Weights of a small GPT-style language model, trained from scratch on English Wikipedia.
Size: 12 layers, width 384, 6 heads of 64, MLP 1536 squared ReLU, vocabulary 32000.
Training: 681M tokens, 10387 steps.
Each number is 128 + 24 x the weight over its row's rms, rounded and kept within 0 to 255. Layers, rows and columns count from 0. The size above them is the row's rms in percent of the matrix's.

# layer 6 attention output (transposed), 384x384, rms 0.0684, rows 360-372, columns 128-255
size [ 87  98  88  93  92  94  98  89  94  88  89  93  93]
[[134 146  87 119 168 121 164 143  96 105 113 124 102 117 111 145 151  97 167 168 113 128  88 158 106 119 135 104 145 147 141 172 100 125 126 123  94  82 138 153 109 152 118 129 124  91 111 138 146 100 123  94 132 105 123 137 102 145 128  49 146 101 133 151 140 122  96 134 169 156 124 126 153 129 162 110 107 154 143  86 115 124 131 152 147 115 120  94 155 154 118 137 129  87 116  91 113 130 100 115 108 146 166 145 131 131 135 154 135 127 131 110 124 128 108 103 139 126 138 143 116 134 121 167 125 173 109  90]
 [137 147 141 163 113 106 137 107 108 142 114 125 120 125 139 132 149 130 117 130  98 177 144 138 140 175 139 139 130 140  95 133 145 153 147 145  95 111 138 148 121 141 156 118 122 124 140 149 154  83 111 127 190  66 117  95 126 139 223 156 122 140 168 137 114 118 126 130  97 103 108 105 183 152 139 132 162 193 105 102 134 114 130 116 130 162 142 144 120 113 123 138 136 177 129 154 109 109 117 137 138 103 110 129 106 110  71 147 108 125 106 115 122 116 128  59 105 145 112 131  99 136 142 130 120 153 118 154]
 [137  80 161 144 116 125 136 144 132 142 134 124 136 154 115 143  97 162 121  95 109 111 143 136  87 124 102 160 104 136 155 144  97 134 116 140  89  93 126 119 115 136 106 135  99  98 177 163 121  88 119 144 117 106 144  88 124 143 128 121 166 138 120 149 136 135 125  71  82 100 192 141 114 134  99 139  94  96  92 143 122 159 192 152 132 110 154 144 150  80 125  96 141 108 125 139 125 136 138 112 117 126 135 107 158 132 159 145 141 150 153 130 103 135 152 102 102  79 154  90 117 112  90 148 132 126 106 104]
 [163 174 169 151 148 123 119 124 129 115 141 137 137 169 106 134 174 118 102 103 105  94 154 181 142 101 125 140 160 114  98 119 169 167 117 124 142 145 151 151 124 134 161 148 137 148 110  81 157 128  74 116 130 160 160 108 157 125 147 142 129 180 142 133  82  97 143 117 170 117 135 112 131 109 141  75 119 102 102 156 141 120 119 145 127 147 163 164 149 139 132  79  95 101 111 145 138 150 113 108 104  87 148  83 144 118 135 151 148 197 146 132 131 159 151 106  94 149 128 137 131 100 140 122 155 158 130 105]
 [151 143 153 114 119 126 121 155 142 131 139 132 108 114 120 107 134 141 161  80 112 168  94 163  92 124 127 160 114 138 112 150 132 132 166 138  99 129 160  67 104 153 119 153 152 131 130 170 117 160 117 125 109 137 115  90  92 127 130 167 154 128 192 169 136 153 129 118 146 129 101 114  98 146 129 118  81 153 101 134 154 151 129 125 148 145 131 142 146 100 148 117 110  66 117 143 134 147 154  92 132 204 116 121  88 116  82  95 170 118 132 139 105 128 121 113 110 149 139 142 132 121 202 124 143 144 125 185]
 [126 142 116 133 116 154 117 126 143 124 153 156 138 141 134 124 101 129 131 158 110 145 127 125 143 150 138 150 126 121 132 130 122 181 141 108 163 106 126 141 133 126 153 131 107 101 144 158 136 153 101 138 125 112 101 110 132 108 154 136 153 144 113 149 107 151 113 104 128 137 111 125  82 116 131 126 131 123 114 128 161 159  96 115 131 143 131 120 101 100 128 113 147  82 134 139 122 150 181 137 149 136 123 184 109 125 151  80 153 142 118 112 144 109 132 137 167 202 117  91 112 143 111 114  92 115  52 144]
 [ 92 114 128 128 146  93  96 140 139 110 104 143 156 170 130 134 135 102 136 106  76 133 163 134 113 129 166 144  98 138 150 117 178 115 211 132 119 102 138 127 152 131 125 162 173 107 136 143 130 113 130 128 153  98 150  85 101 144 113 130 119 114 131 114 120 120 100 156  95 142 129 106 148  96 144 145  84  76 138 119 130 180 121 153 129 139 145 132  82 109 141 115 141  76 119 100 113 133 156 109  93 160 134 114 104  84 102 110 174 153 166 148 127 138 169 114 134 105 125  98 148 156 107 157 182 153 149 129]
 [100 172 156 165 104 141 117 148 104  96 154 117 109 117 131 103  80 142 154 138 143 178 170 145 193 160 141  78  91 132 127 157 123 177 124 101 127 156 132 121 115  94 129  95 103 129 124  99  83 153 142 113 117 148 126 153 133 152 136 145 115 103 120 103 112 209  86  98 124 157 101 116 155 138 151 136 156 124 146 102 141 119 116 118  93 120  82 161 151 120 125  71 101 117 142  79 156 153 118 174  97 148 147 154 120 145 177 105 109 125 124 159  75 175 121 112 134 133 111 111 129 119 113  96 162 152 121 147]
 [161 104 160 120 139 155 107 140 105 152  93 136 103 136 140 198 139 167 122 118 121 142 101 113 126 159  93 126 137 163 134 127  84 181 129 156 110 122 138 149 134 108 119 117 125 153 118 134 112 124  92 129 126 151 114 117 109  86 124 134 129 120 129 105 102  70 152 128 119 171 171 135 134 145 138  88 109  88 161 137 121  95 129 100 111 157 137 150 140 117  93 153 164 126 168 114  98 119 122 153 120 189 181 117  74 119 145 109 131 176  70 131 119 131 130 149 129 136 116 128 134 125 113 146 106 128 170 140]
 [ 97 106  90 140 146 130 161 119  93 175 150 134 137 119 126  99 121 113  88 123 126 131 136 107 104  78 132 143 101 103 139 171  78  96 115 176 146 110 162 118 108 174 177 108  83 109 135  97 158 125 127 126 126 124 125 126 121 125 122 133 139 112 132 157 121 130 133 135 148 126 114 139 152 162 106 107 125 117 152 116 165  92 133 147  89 113  96 151 133 139 120 160 116 151 139 116 112 119  98 110 129 109 131 126 107 142 136 105 165 160 109 119 182 159 106 123 123 116 157 109 156 120 138 144 114 109 115 168]
 [116 195 113  86 122 136 154 138  92 119 118 168  72 141  92 114 124 100 126 118 166  87 132 129 140 106 139 109 144 133 119 144 132 154 162 141 109 130 179 106 112 116  96 126 158 114  87 114 168 128 126 118  91 112 131 153 101 114 100  92 134  99 147 127 127 155 121 186 171  98  96 126 114 144  71 171 111 144 136 122 126 106  94 108 107 145 139 125 118 123 133 102 125 150  77 109 114 168 114 107 103 193  96  98 101 114  90  99 129 109 104 119 122 140 132 127 117 101 149 152 108 137 134 103 130 132  93 174]
 [119 126 117 152 140  79 100 103 135 169 167 130 152 108 125 160 185 164 125  96 117 148 169 175 136  81 129  98 124 146 138 119 115 151 139 135 144 135 141 103 155 160 109 145 153 142 145 157 132  89 105 168 148 118  95  94 146 149 134 150 209 132 168 104 117 159 135 129 106 137  93 136 126 162 137 115 116 145  91 109 117  98 122 131 126 146 130 111 110 109 139 131 118 116 160  97 130 156 138 115 127 161 168 145 113 100 118 160 144 143 113 108 127 110 116 117 118 127 125 137 123 105 152 108 127 102 126 153]
 [152 186  91 177 143 110 154 156 150 144 110  97 104 137 214 120 124  70 133 150 117 137 147 149 127 103 130  81 106 157 151  96 160 101 150 119 137 139 127  98 147 120 134 101 144 117 101 110 100 140 116 139 153 102 114 127 168 135 162 155 118 119 182 139 123 114 124 113 122 101 103 146 116 131 130 133 116 125 124 151 105 129 133 139 121 114 133  83 142 133 115  92 106 117 152  91 165 125 118 110 135 109 130 142 133 109 129 145 101  75 127 142 124 100 136 117 110  95 120 102 123 124 113 141 100 138  88  59]]
# layer 6 attention value, 384x384, rms 0.0711, rows 361-372, columns 128-255
size [ 95  86  88  95  97  94  86  96  89  89  92  88]
[[132 155 124 145 103 145 118 127 121 142 102 145 116 132 138 107 130 144 153 139 124 127 118 173 155 115 136 139  92 121 131 149 135  85 101 122 168 152 141 149 143 112 163 104 100 144 152 130 121 140 131  98 118  93 130 111 108 131 154 153 126 116 134 131 165  95  80 132 137  94 172 125 137 133 166 157 154 127 123 125  68 132 148 118 123 126 124  74 105 120 144 152 128 136  87 146 133  99 124 156 168  80 103 131 152 138 121 123 159 140 138 109  93 120  95 116  87 134 136 146 112 159 115 118 136 111 106  58]
 [106 128 149 140 147 115 156 124 165 147  95 119 138 134 153 121 121 112 110 134  84  85 116 118 115 133  95 112 130 142 160 144 122  93  91 165 124 149 109 154 138 142 119  83 130 177 130 184 114 134  72 109 108 151 148 127  95 135 130  96 134 114 153 152 118 159 131  88 153 125 151 147 127 132 146 145  83 105 127 109  99 143 149 125  78 133 119 132 132 157 124  88 124 126 121 117 134 115 137 108 124 141 139  75 126 141 183 124 120 115 123 126 174 114 138 119 138  94 105  83 115 122  88 135 158  95 104 144]
 [127 155 128 131  82 136 118 128 121 113  82 131 103 149 135 130 151 115  94 148 123  89 105 134 125 149 126 111 130 107 128 170 149 158 160 109 128 146 149 145  87 138 146 122 118 153 152  92 139 102 100 131 132 135 123 111 104 107 124 114  91 170  98 138 162 134 112  95 139 148 114 151 147 113  90 152 119 130 141 123 127 132 104 132 125 183  84 114 168 158 137  92 122  81 164 134 125 107 112 124 118  94 123 129 151 180 153 153 118 147 136 116  88 131 140 133 130 125 116 138 131 142 128 103 120 132 166  88]
 [119 133 124 139 119 111 142 155 152 128 147 131 124  92 127 102 143 130 143 132  68 160 114 131 124 144 100 168 155 176 134 164 165  92 116  93 111 178 140 163 144 172 107 126 111 120 103 112 122 149 135 138 102 107 168 139  95 102 112 172 114 147 158 163 128  73 118 121 120 122 144 149  78 149 108 124 120 105 129 108 115 118 113 139 133  91 152 124  67 134  91 125  87  63 133 136 146 121 139 111 146  92 117 143 132 140 123 114  96 101 147 154  68 129 173 104  73 132  91 137 132 152 186 157 148 106 165 138]
 [162 130 104 140 149 103 112 122 149 123 124 139 134 113 139 167  94 137  74 138 118 104 115 103 152 155  81 106 180 138 135 153 125 111 136 134 152  94 143 141 147 109 123 124 123 120  81 126 164 134 118 129 119  95 123 122 128 124 116 153 106 123 127 157 144 112 127 138 118 120 156 168  96 132 114 149 132 128 135 140 134  99 121 168 120 138 101 150  91 163 146 133 130 108 111  99 109 133 113 152 149 121  65 147 116 147 142  90 139  98  75 128 122 140  93 129 131 123 117 121 165 156 129 131 113 129  73  71]
 [127 128 131 124  47 125 131 132 145 117 116 139 162 122 132 142 121  68 146 128 126 114 127 121 120 160 143 129  95 137 140  96 181 109 172 147 187 126 135 155 152 105 120  94 155 112 111 127 134 101 116  97 129 102 148 111  59 110 111 171 124 107 107 105 109 164 128 107 128 127 136 119 146 110  83 123  78  79 104 118 191 124 128 154  90 121 152 106 105  87  89 128 142 106 153 102 136  90 126 113 111 126 149  78 110  81 133 133 146 128 169 163 130 117 169 122 124 158 126 113 142 131 136 133 171 141 119 109]
 [143 119 142 146 141 132 123 144 103 118  85  88 148  93  98 120 133 147 147 141 122 100 131 146 167  88 133 105 154 112  95 128 155 114 139 114 155 149 110 140  98 132 144  99 148 176  91  70 119 134 140 130 167 171 151 133 109 149 135  82 134 168 147 126 140 144 110 102 165 147 118 135 151  74 129 131 143 142 164  89 127 121 104 128 123 125 116 136 102 125 149 119 154 119 121 121 157 138 140 150  91  63 124 105  83 131 121 123 112  93 145 149  99 117 131 136 104 127 114  90 170 131  99 134 152 148 140 142]
 [143 127 128 123 138 106 126 158  84 171 158 133 161 100 139  96 119 145 152 139 134 148 114 141 137  83  64 143 144 138 154 133 140 101 117 129 117 116 145 132  92  72 144 100 137 144 132  92  90 136 126 129  91 133 129 179 109 111 139 139 165 111 160 103  92 114 119 180 142 143 163 136 106 160 184 105 154 133 141 122 138  97 142 155  85 108 113 162 111 157 129 152 103 153 150  92 134 130 141 136 130 117 144 158 120 116 150 119 158 124 131 102 123 128 152 133 105 172 105 138 140 154 107 138 134 124 120 152]
 [111 125  98 174 152 112 137 149 121 121 102 135  88 130 159 110 112 129  62 148 142 116  94 114 107 107 135 142 135 124 162 153  94 127  95 179 114 136  98  83 131 133 152 148 120 115 115 156 156  80 124 113 133 117 155 147 134 126 151 111 116 126 120 139 144 133 106 125 135 135 126 119 127 173 136 104 129 144 169 132 137  95 123 134 132 175 106 138 170 106 110 184 124 151 161 140 106 133 132  87 103  64 110 138 144 140  87  87 143 150 164 123 153 129 136 154 108 151 126 131 133 132 105 155  58  94 155 132]
 [102 150 132 130 152 102 151  90 130 136 125 156 156 119 160 133 106 125 132 168 102  78 147  99 107 135  99 155 151 144  85 146 152 125 122  78 115 150 167 140 156 160 122 135 120 122 115 102 158  99 160 131 112 120 150 154  96 129 104 165 146 146 143 125 157 107 125 177 139 153 108 131 118 152  89 153 100 136 105 135 102 118 129 143 112 129 147 191 123 132 128 128 111 150 117 127 152 114 134 161 102 141 102 144 128 127 133 141 149 156 136 104 132 111 148  99 122 139 127  87 107 128 126 130 166 131 153  94]
 [101  88 118 109 137  97 126  79 109 172 143 102 136  81 172 146 126 124  89 109 102 139 129 158 121 121 112 141 150 150 131 146 102 130 134 122 120 187 107 109 117  98 118 124 146  94 129 140 155 104 130 146 164 131 134 168 125 149 131 132 123 147 124 104 124 112 124 153 153  94 145 115 127 143 142 110 148 151 126 118 130 161 153 141 148 142 161 127 138 179 141 143 107  87 141 161 151 106 138 145 152  88  96 140 178 104 124 142 139 125 146 110 122 123 135 108 119 138 166  84 128 126 134 116 125 112 143  85]
 [154 137 102 188 113  71 132 145 123 119 134 131  84 139 167 120 146 136 131 101 154 151 162 138 144 103 152 142 163 173  79 107 141 121 122 105 141 149  78  89  80 124 126 137 116 112 108 150 139 142 124 155 182 135 135 104 141 109 153 158 111 135 150 146 146 139 110 123 143 140  80 140 140 124 137 120 134 130 106 122  90 154 126 126 101 136 164 150 152 147 128 100  82 107 101 139 143 141 138 141  89  97 129 164 154 127 125 105 102 115 144 123 125 105 100 115 101 130 159 124 117 102 154  94  99 118 125 157]]